From a checkpoint of a small transformer trained on Wikipedia: vocabulary 7352, 6305 steps.
Each number is 200 + 40 x the weight over its row's rms, rounded and kept within 0 to 999. Layers, rows and columns count from 0. The size before them is the row's rms in percent of the matrix's.

# layer 4 MLP down (transposed), 384x192, rms 0.153, rows 266-302, columns 128-191
078,161,245,158,169,166,207,291,207,139,153,190,135,199,179,229,222,187,200,196,138,222,209,255,180,177,227,215,237,131,221,197,183,222,244,197,204,186,150,145,232,168,190,206,172,160,244,243,234,254,250,223,253,152,158,243,170,240,166,203,205,187,226,194,203
114,230,178,224,240,235,187,203,150,218,220,225,182,213,145,169,163,222,199,125,210,146,121,214,177,161,186,199,211,147,230,210,147,210,167,219,179,132,222,155,221,177,206,214,200,270,217,196,198,156,222,114,134,134,189,199,225,229,196,172,209,250,228,208,220
093,185,177,293,215,176,165,226,202,245,222,144,207,183,194,202,235,173,189,182,105,247,223,164,228,211,150,179,213,200,254,191,159,205,190,250,183,130,144,150,159,210,212,199,138,216,158,186,224,180,221,140,224,166,186,148,245,191,165,177,224,146,168,203,259
114,219,205,216,306,261,172,124,193,254,250,125,207,215,231,166,182,219,188,173,267,225,190,196,229,269,248,212,157,160,116,210,212,206,212,234,263,124,236,161,199,236,257,255,214,152,229,173,164,158,150,154,235,166,191,280,221,179,260,238,172,136,177,233,263
089,207,181,216,120,199,150,150,147,173,170,152,194,186,273,208,224,238,275,260,280,195,150,154,190,133,123,105,241,255,210,146,209,245,242,156,225,194,191,170,166,202,198,195,239,117,234,142,188,221,202,183,158,229,230,134,212,233,149,129,179,208,246,202,209
090,150,144,67,220,174,162,199,208,142,198,191,172,234,237,234,244,124,260,185,250,282,220,175,154,222,152,273,189,155,254,162,247,174,161,226,171,139,180,265,169,258,146,233,235,176,210,272,205,304,158,112,213,215,190,278,144,179,181,203,181,201,217,180,231
078,189,194,209,224,240,207,148,192,250,216,151,239,188,152,263,241,222,228,227,275,253,267,174,155,218,103,246,269,262,231,201,179,140,277,259,228,209,174,271,260,252,294,175,247,240,147,219,181,225,162,82,166,122,190,189,205,170,224,216,176,216,227,214,187
068,167,125,217,149,195,222,281,200,220,128,204,218,233,234,274,186,166,205,215,203,215,248,223,156,167,224,142,173,190,208,177,132,220,142,130,160,155,238,189,245,198,193,167,201,222,191,249,269,220,187,190,202,211,215,176,192,169,190,148,90,152,194,194,273
048,211,226,219,211,199,241,90,150,207,157,263,250,187,200,203,157,171,198,220,186,261,198,178,184,223,233,243,262,211,188,182,274,194,187,178,227,184,120,197,128,184,127,207,156,306,111,173,248,235,216,230,238,181,263,181,205,187,224,189,191,186,212,293,162
111,306,70,260,226,158,228,232,139,254,141,185,211,138,218,142,156,215,221,290,212,183,221,169,257,237,209,148,236,227,197,173,165,116,159,257,238,203,237,222,157,214,244,123,220,190,180,156,167,215,243,201,203,254,148,228,166,220,182,202,319,180,271,170,109
107,204,205,142,203,265,195,155,123,229,207,184,188,204,172,184,227,211,151,143,166,163,243,133,109,191,199,189,273,245,212,223,213,188,222,270,186,256,289,208,244,225,200,268,215,161,286,247,229,182,263,176,233,196,185,244,224,180,237,234,211,208,154,191,153
099,203,173,206,78,236,234,217,173,296,301,132,165,176,220,212,181,193,245,250,221,218,159,199,226,237,198,211,167,237,232,253,134,183,239,165,234,154,203,267,225,206,112,281,256,219,165,204,197,237,135,269,185,143,147,207,178,205,184,253,262,167,202,196,187
115,224,230,196,213,183,160,217,227,114,154,194,199,217,167,217,213,146,191,171,196,191,171,243,241,220,277,224,170,178,221,233,239,213,198,193,236,175,237,229,213,209,168,163,253,180,255,242,182,174,173,146,138,161,199,177,214,142,202,254,197,199,193,180,252
087,285,196,121,217,190,162,268,212,200,208,218,160,223,228,278,170,234,150,137,131,205,205,228,138,281,241,260,168,147,208,158,245,182,245,151,163,233,221,228,176,144,193,216,240,190,179,213,161,184,143,163,242,215,174,225,247,244,217,162,215,222,185,165,200
113,159,228,186,221,193,180,178,177,293,221,170,232,255,191,164,183,98,287,185,237,214,232,110,195,287,184,161,184,253,200,197,190,211,298,273,130,286,216,237,236,176,214,224,231,193,209,220,203,201,200,213,209,251,208,247,160,126,186,235,212,169,206,160,250
090,231,227,201,177,233,211,192,235,258,147,228,170,163,201,217,230,231,272,248,155,182,218,193,151,198,170,154,201,169,197,236,212,80,239,165,215,160,139,198,194,190,217,236,254,228,169,227,156,139,204,172,169,324,147,201,221,164,214,250,145,196,218,170,213
091,198,192,136,235,290,233,281,206,234,217,242,127,250,183,194,246,224,248,196,222,185,243,192,195,209,241,216,293,266,217,217,255,148,221,219,133,199,229,218,202,141,241,232,210,235,266,156,215,197,116,215,212,307,201,164,185,113,182,263,212,213,223,129,195
105,193,233,159,296,173,245,213,180,201,198,234,176,180,212,285,197,160,232,171,213,225,204,165,223,208,233,227,198,245,191,172,201,264,258,199,231,186,269,237,171,187,127,171,266,255,170,271,180,194,235,257,209,190,240,253,176,249,197,256,260,316,216,221,206
109,228,104,270,262,213,195,253,227,160,226,181,250,214,218,188,151,222,192,188,193,144,219,257,184,195,248,164,144,158,207,166,165,267,146,124,265,218,240,159,232,133,214,167,237,263,189,137,219,214,205,217,188,206,228,207,271,188,185,189,168,175,236,193,162
121,283,230,184,85,227,199,203,119,217,256,210,201,250,240,224,240,240,242,226,218,185,177,180,245,209,224,166,165,174,214,225,180,182,202,184,208,156,195,128,188,205,173,170,187,249,194,147,184,289,165,203,171,187,217,164,159,202,181,254,216,180,190,114,219
093,188,173,278,249,160,267,131,209,219,164,187,214,288,202,215,171,213,160,232,167,137,185,223,139,206,211,253,267,249,190,117,218,228,125,197,286,172,160,141,204,213,276,198,205,207,242,265,144,185,187,199,221,168,173,214,189,222,158,169,164,238,181,177,174
114,151,184,173,228,218,168,208,130,196,213,301,213,176,184,186,199,198,172,127,278,244,308,179,241,178,212,203,260,167,211,205,251,151,170,189,182,261,207,214,135,164,211,201,200,192,145,219,139,243,197,314,228,230,226,203,165,197,236,183,228,152,208,172,166
103,218,252,233,133,216,144,259,220,259,211,151,201,254,201,266,222,165,209,174,193,174,164,170,87,266,238,119,181,179,120,179,182,204,111,239,124,184,153,163,196,150,200,197,151,197,185,213,152,173,171,179,156,225,202,133,178,180,174,239,232,214,191,211,144
068,142,205,203,194,144,231,244,180,168,183,158,166,160,294,162,231,128,261,183,175,240,131,156,193,226,227,213,176,166,230,237,201,184,175,168,232,146,215,188,273,189,153,246,160,193,190,241,198,144,183,152,200,181,199,243,191,126,161,243,204,153,273,111,264
114,217,208,200,251,161,165,155,263,242,172,145,291,146,252,206,212,155,155,179,142,237,113,197,150,241,211,164,194,217,215,198,231,190,238,152,125,169,216,248,219,251,164,190,165,143,215,248,186,174,198,215,111,204,152,176,171,182,230,197,178,187,184,213,183
092,264,200,179,81,235,161,173,235,212,139,175,199,211,175,159,163,222,221,216,247,206,174,209,193,224,243,196,193,151,222,187,160,198,207,193,228,248,206,147,224,236,166,163,195,179,236,199,284,232,200,143,149,191,157,165,191,201,245,136,218,191,205,145,168
114,176,177,180,240,287,188,173,164,194,205,154,176,228,188,111,227,185,135,225,177,188,234,238,132,150,202,182,167,172,219,291,217,142,165,239,235,204,205,169,201,223,215,219,258,194,241,156,253,260,270,164,202,180,230,235,116,131,197,212,184,206,219,192,186
108,186,195,234,238,205,248,152,218,275,200,163,157,264,209,256,241,202,102,193,195,238,174,181,238,162,188,93,240,203,151,218,233,137,205,152,144,224,218,156,206,207,170,189,207,182,254,212,263,291,202,208,142,260,213,249,162,182,192,139,181,200,232,197,265
093,245,253,219,116,175,256,233,214,243,208,155,245,166,182,239,197,199,223,143,148,170,227,178,185,195,174,181,173,178,186,194,206,165,213,230,198,232,97,181,204,238,187,195,201,172,259,211,170,247,222,239,219,211,260,232,197,202,197,222,224,169,131,204,225
106,272,265,198,167,228,228,197,224,132,254,179,182,169,134,236,136,203,188,223,134,235,238,152,255,193,189,242,137,235,205,170,237,219,192,175,146,186,157,160,139,180,187,115,210,137,195,141,229,231,162,250,224,133,229,190,127,216,186,231,282,223,196,208,218
099,254,226,212,221,189,225,191,263,165,163,210,176,139,187,170,160,198,234,216,198,186,161,186,190,140,120,105,188,204,159,184,231,170,300,183,167,180,173,233,188,151,205,152,253,277,187,196,212,224,218,198,163,246,233,219,230,152,191,185,206,268,166,131,183
110,252,205,239,93,276,214,137,238,210,205,180,157,271,274,247,231,226,167,181,251,208,133,220,218,270,218,191,188,197,201,188,120,222,168,221,249,196,210,174,172,274,222,173,174,230,230,188,181,243,174,193,183,201,170,172,158,216,200,226,240,202,118,255,201
089,133,141,195,107,169,229,139,172,189,233,263,204,203,197,212,203,200,281,149,206,141,215,220,297,210,177,176,141,187,147,235,141,155,155,149,229,182,248,212,188,196,231,184,205,198,124,244,222,180,246,166,188,185,172,175,183,163,192,183,163,230,205,159,151
076,239,211,174,168,204,187,209,208,233,160,234,196,263,229,209,210,163,183,189,192,297,228,247,203,154,123,268,166,242,61,166,145,224,200,184,252,178,260,203,117,202,140,173,192,209,201,201,254,228,256,242,219,198,268,218,199,163,207,181,222,241,236,133,141
101,183,206,233,270,242,203,165,128,222,138,156,200,180,196,291,226,238,149,182,199,210,271,210,181,218,157,220,331,213,215,224,225,175,244,131,98,210,203,158,199,209,166,192,217,158,200,261,212,189,193,243,162,261,229,144,194,202,197,204,139,224,265,186,218
100,147,219,279,259,236,114,139,235,220,170,243,101,173,197,204,185,235,170,221,200,172,148,185,242,183,215,188,159,169,240,237,238,156,232,204,210,211,239,244,219,185,205,200,166,231,221,196,179,188,241,247,161,256,153,207,186,175,234,136,212,168,204,258,174
110,155,215,154,225,202,182,194,130,179,252,237,202,216,203,204,201,174,184,210,230,296,220,169,221,169,223,222,156,141,177,197,254,238,151,187,277,167,197,248,148,232,147,200,207,186,130,135,181,236,227,194,246,180,151,232,295,135,261,221,166,219,214,143,305
# layer 4 MLP gate, 384x192, rms 0.225, rows 267-302, columns 128-191
124,244,266,170,211,162,227,204,251,213,227,153,198,242,153,269,161,203,199,177,263,192,203,192,204,184,204,117,128,220,187,186,262,197,224,190,206,157,250,249,204,217,187,193,194,132,179,98,164,164,165,198,139,187,194,116,195,173,293,257,183,207,193,169,213
091,188,171,167,151,181,207,255,202,208,165,212,160,209,221,178,187,114,203,184,191,215,262,166,227,187,180,115,193,156,199,155,215,213,148,176,233,218,184,170,196,231,223,209,174,168,176,112,264,175,157,207,132,194,255,151,147,138,141,252,198,241,200,214,206
107,148,215,247,236,171,172,248,127,153,228,166,139,230,168,133,185,140,206,255,214,209,193,233,181,162,206,142,197,271,138,144,192,230,313,237,286,160,230,218,213,168,293,142,182,180,253,228,208,178,239,244,171,203,163,158,166,249,229,232,225,213,191,176,196
087,223,150,251,175,184,196,153,125,202,169,212,193,205,195,210,222,229,181,242,288,168,117,177,163,270,185,152,210,282,266,282,219,238,245,162,174,202,101,228,134,188,257,189,223,138,244,199,172,225,192,188,198,194,148,152,283,201,227,224,216,176,139,167,191
105,170,184,208,230,161,197,266,158,239,249,195,181,184,215,154,221,177,151,169,235,240,195,240,252,263,137,237,143,193,214,204,198,186,221,240,258,179,238,253,272,184,278,173,140,223,159,231,233,164,154,235,167,251,191,122,162,230,159,197,136,206,235,217,220
078,217,194,213,216,243,157,136,240,213,231,163,165,188,247,197,172,249,246,181,190,127,82,192,216,197,231,205,150,212,158,200,162,186,208,217,228,197,162,212,196,229,175,230,229,245,214,165,191,253,183,235,120,222,246,206,150,214,132,209,181,249,222,150,198
069,194,195,144,122,186,178,200,193,188,199,213,258,137,194,194,205,257,153,165,145,170,190,226,203,191,190,117,187,171,168,156,224,111,178,303,246,177,189,221,154,132,162,184,188,228,249,201,227,206,192,148,195,145,203,184,231,258,147,202,89,226,190,229,204
050,136,216,169,166,177,219,223,201,129,187,133,219,204,152,170,175,186,196,229,220,195,239,169,159,238,214,183,264,154,176,178,246,216,217,232,224,227,217,224,215,138,181,233,156,193,194,227,209,194,267,207,191,196,118,226,239,176,194,135,249,256,208,180,223
126,258,203,232,200,133,237,233,214,190,137,150,187,214,167,192,206,225,149,231,255,177,189,204,198,248,168,173,213,152,173,222,246,160,182,215,263,177,189,175,221,185,240,129,225,253,117,198,205,113,240,186,236,207,236,266,143,175,200,183,228,233,228,112,140
109,221,247,260,150,220,155,207,220,237,253,184,235,155,220,219,163,142,236,251,214,267,215,234,232,241,209,185,192,173,176,247,148,185,197,173,234,147,124,236,152,226,175,146,250,184,187,160,195,118,177,268,228,199,192,162,176,177,161,193,164,219,129,199,204
095,233,198,247,228,192,261,221,156,152,266,157,139,240,242,272,198,312,235,83,254,223,201,184,221,247,203,197,250,275,189,191,168,226,201,229,206,234,209,207,239,195,251,184,200,176,189,169,253,146,257,246,252,170,154,122,186,172,170,166,212,228,196,124,202
109,195,200,197,134,186,168,225,253,127,197,207,224,175,176,171,197,212,260,200,183,192,214,242,178,221,209,215,283,153,211,206,277,207,121,238,157,207,197,245,243,235,237,201,157,225,149,149,266,193,247,185,210,175,228,149,160,155,145,210,131,208,237,257,172
093,205,120,154,167,135,213,185,175,164,251,263,185,158,192,159,210,157,199,230,271,223,191,191,210,251,281,219,167,243,221,259,122,145,248,235,242,193,137,162,168,194,238,235,230,156,158,224,211,219,250,141,200,181,210,170,171,169,184,166,127,248,206,192,210
107,210,226,189,205,171,221,217,176,204,155,236,213,289,244,255,229,181,176,196,208,171,172,181,151,169,192,168,166,231,133,75,189,96,234,198,196,188,200,206,182,261,170,231,122,160,143,222,232,240,176,148,171,211,153,229,135,121,202,158,210,91,202,173,179
091,177,209,240,179,192,227,155,249,175,220,185,113,179,212,168,221,128,91,147,267,263,158,236,163,119,202,209,253,216,191,224,195,257,199,199,212,234,239,163,177,214,132,145,157,180,245,254,269,269,187,250,216,183,177,177,201,256,238,177,189,193,207,192,257
085,150,222,188,201,125,247,203,184,161,190,138,238,206,196,138,258,220,195,194,221,213,262,178,222,184,190,151,176,207,140,137,181,212,159,197,171,228,213,201,205,191,164,160,236,268,251,200,178,271,222,200,215,182,143,187,227,132,236,214,302,187,200,171,216
106,181,154,213,160,212,251,208,257,207,232,211,221,160,180,220,213,202,262,185,123,189,242,219,168,183,153,174,276,192,269,189,209,176,217,181,230,160,192,177,256,202,194,217,142,138,222,243,190,197,166,209,255,236,196,193,101,293,234,250,270,157,198,206,187
106,192,210,199,191,178,279,206,179,245,129,204,203,276,190,152,103,167,178,179,205,162,230,220,181,205,236,188,136,182,166,182,276,168,220,262,254,239,217,204,270,186,198,189,240,266,191,250,223,194,107,216,190,189,141,192,226,248,154,147,209,126,162,184,148
113,193,252,200,222,196,216,159,210,236,201,192,215,197,180,219,142,268,184,194,126,260,203,122,199,202,238,309,129,230,170,245,189,250,134,251,192,161,229,272,184,259,139,188,192,235,203,99,206,191,208,207,220,198,167,155,189,248,139,179,205,198,154,210,145
084,235,264,232,203,161,243,227,212,224,281,206,167,227,195,143,211,142,149,167,205,206,162,122,120,244,224,114,218,187,224,195,166,161,223,203,231,176,221,196,227,197,234,165,169,184,244,271,135,210,159,191,218,182,226,207,196,172,200,256,235,146,189,159,219
113,215,228,222,189,156,251,207,154,158,228,160,205,219,196,313,207,223,211,226,203,220,182,192,133,152,196,222,207,167,227,119,176,126,226,215,175,183,134,220,168,210,279,195,167,254,174,227,224,204,214,254,164,205,111,232,131,105,269,225,213,216,184,182,136
107,183,164,217,240,169,180,199,272,180,184,211,212,209,193,230,211,267,184,161,215,189,226,128,242,176,194,232,185,199,191,148,156,115,177,190,191,224,184,225,212,209,153,252,194,239,139,201,222,281,110,194,184,180,275,262,126,256,224,213,197,177,228,201,204
072,238,211,282,227,179,212,253,237,165,171,204,226,253,232,186,271,182,222,157,223,189,227,211,171,195,209,164,191,138,205,223,210,280,233,289,271,201,225,260,190,259,171,237,245,201,168,142,230,194,186,125,212,222,176,148,195,211,91,202,250,221,178,155,209
114,217,211,243,222,181,228,214,200,156,241,215,158,217,334,215,163,153,186,231,135,217,168,224,174,200,233,215,238,123,223,219,199,166,205,281,252,185,248,169,232,211,235,157,197,261,121,160,240,188,147,169,156,241,157,173,186,95,221,213,150,139,208,158,208
091,168,255,122,226,146,173,162,257,217,223,140,211,178,129,246,216,194,193,202,173,209,222,168,207,178,165,264,178,290,133,191,161,239,223,203,279,140,188,169,266,162,105,132,279,229,198,161,122,175,233,274,122,168,157,189,222,237,161,222,168,248,174,182,193
116,241,264,150,229,254,202,192,220,246,188,161,183,256,200,197,254,188,184,260,322,245,178,154,176,199,155,193,220,267,214,244,185,221,263,205,284,196,154,243,173,254,164,124,197,210,250,238,227,215,177,190,172,247,194,177,188,163,155,204,156,211,150,178,262
109,231,209,244,200,164,299,172,170,227,214,211,160,206,180,224,160,254,194,216,233,240,159,166,175,220,209,171,231,167,209,177,273,160,247,196,203,171,212,175,92,228,270,262,182,232,195,203,208,260,139,203,224,197,178,196,191,196,196,256,184,248,206,154,256
096,234,174,195,209,206,224,231,160,273,248,171,218,186,113,199,193,218,247,168,238,198,225,202,156,280,145,294,178,162,144,218,266,163,212,145,140,194,204,245,206,133,214,180,197,175,200,240,208,209,255,203,222,274,181,128,258,220,192,197,249,202,242,137,265
097,222,286,138,217,246,251,187,184,250,221,101,170,160,177,212,211,196,147,188,211,152,176,271,234,165,207,189,256,232,145,227,166,177,134,214,238,205,118,195,220,228,197,188,218,243,194,168,207,285,183,210,121,250,235,155,253,175,184,169,210,191,245,218,141
109,237,217,201,153,160,202,240,131,253,162,203,207,246,231,226,273,106,227,202,188,228,178,233,157,158,269,133,107,195,170,199,185,123,178,258,216,266,216,173,188,198,251,181,221,203,189,124,169,179,230,188,218,168,184,146,238,198,183,186,214,199,245,146,183
109,200,206,126,248,216,202,244,200,229,233,228,154,144,231,179,129,196,176,285,194,173,227,168,129,252,142,225,173,197,240,188,194,216,173,246,243,200,156,220,192,171,247,240,166,164,206,224,230,194,200,121,261,212,220,162,267,265,153,200,166,228,226,180,236
098,209,135,238,230,199,233,216,199,224,160,199,203,230,262,222,242,312,144,232,245,210,176,249,203,183,226,308,206,180,215,245,253,202,203,227,181,244,245,225,192,228,198,144,194,244,201,242,219,246,237,187,131,168,172,139,202,134,234,257,218,226,224,257,274
086,284,218,199,190,140,176,203,190,244,132,201,154,231,276,265,173,238,211,220,187,218,251,148,172,236,194,176,231,150,225,204,184,195,175,195,195,206,177,145,198,215,191,198,284,171,190,280,223,204,170,206,248,152,166,204,156,196,266,119,195,185,211,268,233
105,219,174,191,177,160,200,134,139,234,184,207,233,214,208,214,184,288,202,234,265,203,147,145,168,147,185,170,172,197,222,210,243,201,227,203,199,189,165,169,196,189,198,222,127,276,180,158,199,229,158,150,208,172,284,174,157,193,214,255,272,223,159,150,273
093,219,264,218,254,165,167,235,179,181,244,118,208,197,208,169,264,206,241,218,208,154,206,309,214,242,184,222,243,188,251,201,252,131,231,219,185,170,151,200,271,241,246,201,174,273,166,186,167,166,213,182,220,310,205,191,126,196,181,196,252,213,204,172,176
101,169,196,222,181,193,184,207,157,161,250,208,228,121,201,228,171,267,198,199,191,218,217,191,241,181,185,180,156,197,121,220,151,100,205,246,160,163,151,188,184,261,189,207,167,223,150,162,147,159,249,208,196,171,232,197,258,193,240,272,236,164,180,253,216
# layer 4 MLP up, 384x192, rms 0.231, rows 267-302, columns 128-191
117,208,240,170,175,149,208,221,190,159,195,219,208,234,166,251,153,176,117,180,226,193,185,146,185,235,203,130,168,226,237,109,258,212,147,209,216,201,140,148,246,190,216,204,237,176,213,155,244,145,137,162,163,196,235,208,212,134,260,207,252,229,275,182,160
093,205,212,140,165,158,222,227,123,157,199,224,180,163,222,126,262,188,205,194,132,195,188,204,184,173,152,199,175,192,176,173,133,198,198,217,157,163,246,195,188,267,251,175,197,188,131,122,183,191,229,187,115,184,205,165,181,144,141,195,180,285,173,270,165
109,175,173,194,172,235,157,272,133,254,195,125,125,235,229,197,99,172,217,282,206,149,222,237,196,187,132,220,297,242,134,115,223,175,254,139,188,171,213,176,183,135,208,175,191,219,242,228,181,192,156,224,173,187,183,244,252,228,166,227,156,194,204,220,254
090,167,199,242,179,207,188,230,184,224,174,163,192,211,203,251,205,226,276,201,238,169,198,230,138,248,210,172,227,221,216,237,198,181,201,143,83,209,138,280,176,224,120,184,255,182,160,179,194,134,224,286,222,209,215,121,120,201,175,196,217,192,198,150,232
100,175,244,109,182,260,183,242,194,169,233,189,242,218,205,214,158,174,197,187,181,172,205,128,185,309,134,187,212,204,178,159,229,210,190,243,215,189,213,150,205,178,182,213,158,196,211,221,179,244,272,148,131,227,140,219,216,161,198,177,206,248,177,192,157
087,193,236,168,162,232,232,141,216,220,146,181,284,138,162,253,234,204,168,129,234,216,223,198,144,194,107,159,255,186,206,124,224,113,212,174,142,258,190,283,208,199,281,230,150,205,170,220,203,200,160,201,172,92,176,217,156,171,297,208,219,258,180,225,172
074,193,125,147,192,162,223,213,187,222,154,244,219,164,226,204,203,182,194,196,194,240,214,232,209,209,130,178,168,215,229,215,134,145,145,146,200,136,242,224,224,143,150,179,217,228,260,269,197,244,195,166,247,220,136,163,169,214,164,192,106,316,199,246,244
053,283,220,242,258,110,187,218,200,198,132,218,202,210,250,156,248,240,277,175,120,238,202,174,202,265,252,179,257,159,237,189,206,163,213,245,226,202,237,129,191,177,226,107,233,230,194,205,239,175,193,220,145,229,191,200,236,244,260,186,241,193,205,135,197
127,146,225,247,200,257,161,237,197,165,201,271,182,176,169,253,149,160,190,172,199,222,151,220,221,176,267,252,257,287,201,178,151,199,177,199,138,195,150,160,243,254,192,264,167,217,247,268,244,263,228,285,170,244,202,143,197,162,205,153,195,166,263,296,219
110,228,223,226,196,107,233,169,227,209,234,213,166,218,124,166,232,222,221,227,233,170,214,157,140,200,199,190,275,219,211,165,155,206,167,225,153,245,216,176,205,140,147,232,174,159,193,215,238,222,204,161,215,151,231,152,207,217,256,222,208,256,251,274,170
102,208,169,183,182,182,203,186,173,248,189,163,214,137,215,156,221,141,204,276,134,214,185,200,171,165,175,248,117,213,155,223,172,173,171,132,172,70,222,290,159,226,135,147,167,179,273,264,215,246,151,175,217,249,204,228,141,204,256,205,235,160,190,221,195
104,206,222,202,142,179,77,198,215,182,235,254,177,174,115,214,193,179,198,203,250,178,245,204,186,250,121,167,273,209,197,199,277,169,207,212,184,204,199,249,190,255,178,179,199,131,208,160,222,146,229,159,203,209,299,194,198,161,145,224,239,160,183,254,210
096,250,108,212,215,203,178,151,162,184,180,186,229,275,169,239,169,216,239,168,193,215,205,271,197,121,213,196,268,230,176,229,232,145,271,263,234,228,154,246,223,169,191,251,188,142,138,222,156,219,185,200,158,223,174,229,240,200,223,148,238,238,297,212,155
107,200,202,176,203,246,136,179,174,250,194,246,222,145,225,198,183,168,221,176,93,173,232,157,253,194,262,196,190,183,135,232,257,253,283,238,189,241,175,309,179,168,186,164,234,195,141,187,186,211,152,251,199,119,172,222,200,162,129,270,158,195,287,189,240
090,253,161,201,198,168,195,213,127,225,148,136,246,253,247,232,171,151,213,179,158,193,182,109,267,208,183,169,197,185,224,256,231,231,98,186,155,263,237,242,213,241,192,216,244,194,137,215,243,221,183,260,224,304,183,216,272,185,241,196,169,172,222,182,217
091,233,154,208,232,248,214,230,203,244,179,295,140,211,132,204,95,203,229,268,189,197,174,193,169,216,268,163,274,278,192,243,229,222,221,206,183,189,299,172,168,134,244,196,237,251,204,239,215,270,143,154,245,280,179,244,138,115,242,181,283,232,183,234,221
104,182,232,215,169,171,197,167,209,169,199,167,80,176,161,171,213,210,166,171,249,213,165,246,177,208,201,203,158,218,110,110,211,292,224,240,180,169,220,219,169,242,243,170,192,195,214,217,189,273,228,200,222,245,195,204,210,195,231,204,226,206,202,230,193
106,171,280,237,180,178,241,199,160,196,160,186,204,213,177,185,140,165,177,230,252,212,159,230,64,197,241,231,160,175,149,132,274,194,198,247,253,208,202,202,224,171,202,210,236,180,186,170,230,185,114,201,270,207,165,184,218,210,114,171,211,144,214,150,182
102,290,163,162,195,212,188,212,182,180,158,232,213,239,207,203,260,178,252,252,279,190,197,221,206,219,224,76,266,178,217,218,231,181,192,218,190,205,198,182,218,194,243,171,219,207,176,197,189,232,118,219,189,209,223,225,164,129,236,172,188,185,290,189,260
098,155,172,204,211,229,227,189,201,327,175,182,224,306,198,199,169,214,189,207,206,199,236,105,210,154,198,182,247,212,199,194,223,218,141,239,156,190,96,150,200,230,170,209,167,240,175,236,189,228,184,146,191,174,260,201,245,200,183,151,184,209,237,220,190
108,164,221,198,201,143,178,217,196,253,228,152,302,144,115,152,278,209,183,155,174,220,260,178,269,212,226,162,274,183,207,224,231,268,217,202,222,171,208,197,226,135,196,151,150,183,192,238,153,183,226,204,251,173,239,254,263,244,199,163,308,130,236,219,204
106,195,154,233,262,169,189,292,171,217,253,190,155,193,183,199,237,204,211,139,167,131,215,251,243,201,221,212,199,158,178,267,301,258,194,233,158,256,189,198,237,297,201,217,216,132,232,171,186,203,153,214,200,194,157,147,190,197,223,244,189,144,185,190,178
075,204,219,172,145,285,236,197,149,173,199,278,202,255,212,145,191,231,247,204,182,139,165,110,153,241,201,174,229,141,181,184,201,204,235,230,155,273,252,158,162,224,199,259,145,278,183,195,186,129,222,205,244,184,211,209,188,254,192,246,193,166,289,144,209
111,195,229,223,207,132,219,231,226,192,195,247,174,150,279,213,152,116,216,236,167,293,242,224,244,186,239,237,192,114,220,202,191,133,219,240,195,154,198,150,244,228,241,110,230,252,134,202,214,218,168,207,133,271,137,185,168,114,229,221,191,165,260,200,150
090,209,210,261,233,282,246,170,195,172,122,184,192,235,228,180,188,156,203,235,271,173,173,180,186,79,253,164,233,202,223,223,176,170,143,208,207,279,199,256,210,212,214,245,211,156,220,281,270,247,139,166,201,138,196,219,250,237,246,210,304,154,202,133,206
115,161,219,157,224,146,251,169,218,205,189,279,248,237,133,242,205,234,162,133,227,180,228,139,187,188,351,269,195,181,202,236,273,149,228,182,166,215,169,153,258,172,211,228,210,169,189,200,211,205,189,293,214,211,186,156,252,204,160,188,222,274,222,181,249
104,175,206,206,203,186,260,200,199,270,169,153,203,177,175,263,223,186,228,171,178,216,121,173,162,245,183,173,245,208,260,187,188,172,271,225,124,208,209,239,141,228,182,212,252,176,193,205,212,202,151,243,172,211,188,89,231,218,198,210,155,199,178,132,234
090,246,265,221,175,230,170,192,241,159,150,226,187,168,297,230,200,229,170,260,127,113,225,241,251,170,220,117,196,203,286,194,168,175,177,238,240,177,154,173,205,204,179,213,205,238,210,131,249,160,135,214,181,198,245,271,202,210,226,208,185,206,160,261,154
093,246,229,236,202,182,143,234,220,166,187,204,194,175,121,250,182,158,174,232,212,216,140,89,282,233,210,176,147,228,281,199,274,184,176,175,164,136,211,198,142,220,232,163,208,151,161,184,162,224,255,278,179,141,186,245,186,172,277,216,263,244,204,161,292
099,173,167,187,158,221,286,182,244,175,174,199,237,106,160,256,211,210,188,172,209,199,171,153,192,178,238,164,208,255,208,142,223,155,221,249,236,274,167,170,259,165,201,191,197,148,184,226,179,211,181,185,221,250,203,149,149,180,210,103,227,149,191,233,118
105,226,211,319,135,211,159,208,134,183,164,211,193,205,233,154,288,247,217,160,223,222,138,207,277,157,230,169,228,133,194,176,235,137,187,125,212,143,241,171,236,250,163,214,194,202,187,263,227,235,215,239,227,212,248,216,123,207,276,176,250,240,176,264,222
101,255,156,229,191,135,229,168,235,184,248,126,183,239,175,183,211,231,213,151,180,238,239,180,168,202,60,125,167,156,150,226,220,182,233,217,173,118,176,224,146,224,183,189,182,138,148,165,173,178,165,232,167,229,221,247,219,201,126,143,203,220,262,248,136
072,174,157,236,195,255,222,156,116,161,159,243,208,267,204,210,176,137,208,164,189,205,140,247,202,232,139,182,242,292,194,163,104,163,173,98,160,131,204,221,177,233,179,145,131,173,183,199,184,208,179,223,154,164,193,172,269,123,235,232,240,221,230,146,169
094,201,213,161,187,145,222,179,128,256,157,208,249,224,253,235,207,290,224,164,214,227,169,195,178,147,156,126,215,214,215,204,240,198,228,174,132,184,200,170,270,182,187,168,199,217,202,172,215,265,197,217,180,203,234,180,164,203,240,197,262,248,165,215,177
109,212,236,198,247,239,198,180,215,182,272,158,209,189,194,169,243,189,281,216,162,190,176,264,219,258,194,224,195,237,247,121,249,187,254,189,226,191,186,180,198,211,209,188,122,239,144,202,211,195,171,195,198,316,197,127,181,227,205,191,200,110,171,182,229
103,164,197,176,197,209,212,122,197,234,168,203,239,156,129,133,272,283,177,171,134,175,245,192,226,153,168,209,170,169,126,253,224,153,194,196,262,158,253,248,180,237,167,131,215,284,279,197,241,194,290,212,155,183,210,137,258,158,207,150,219,173,213,175,248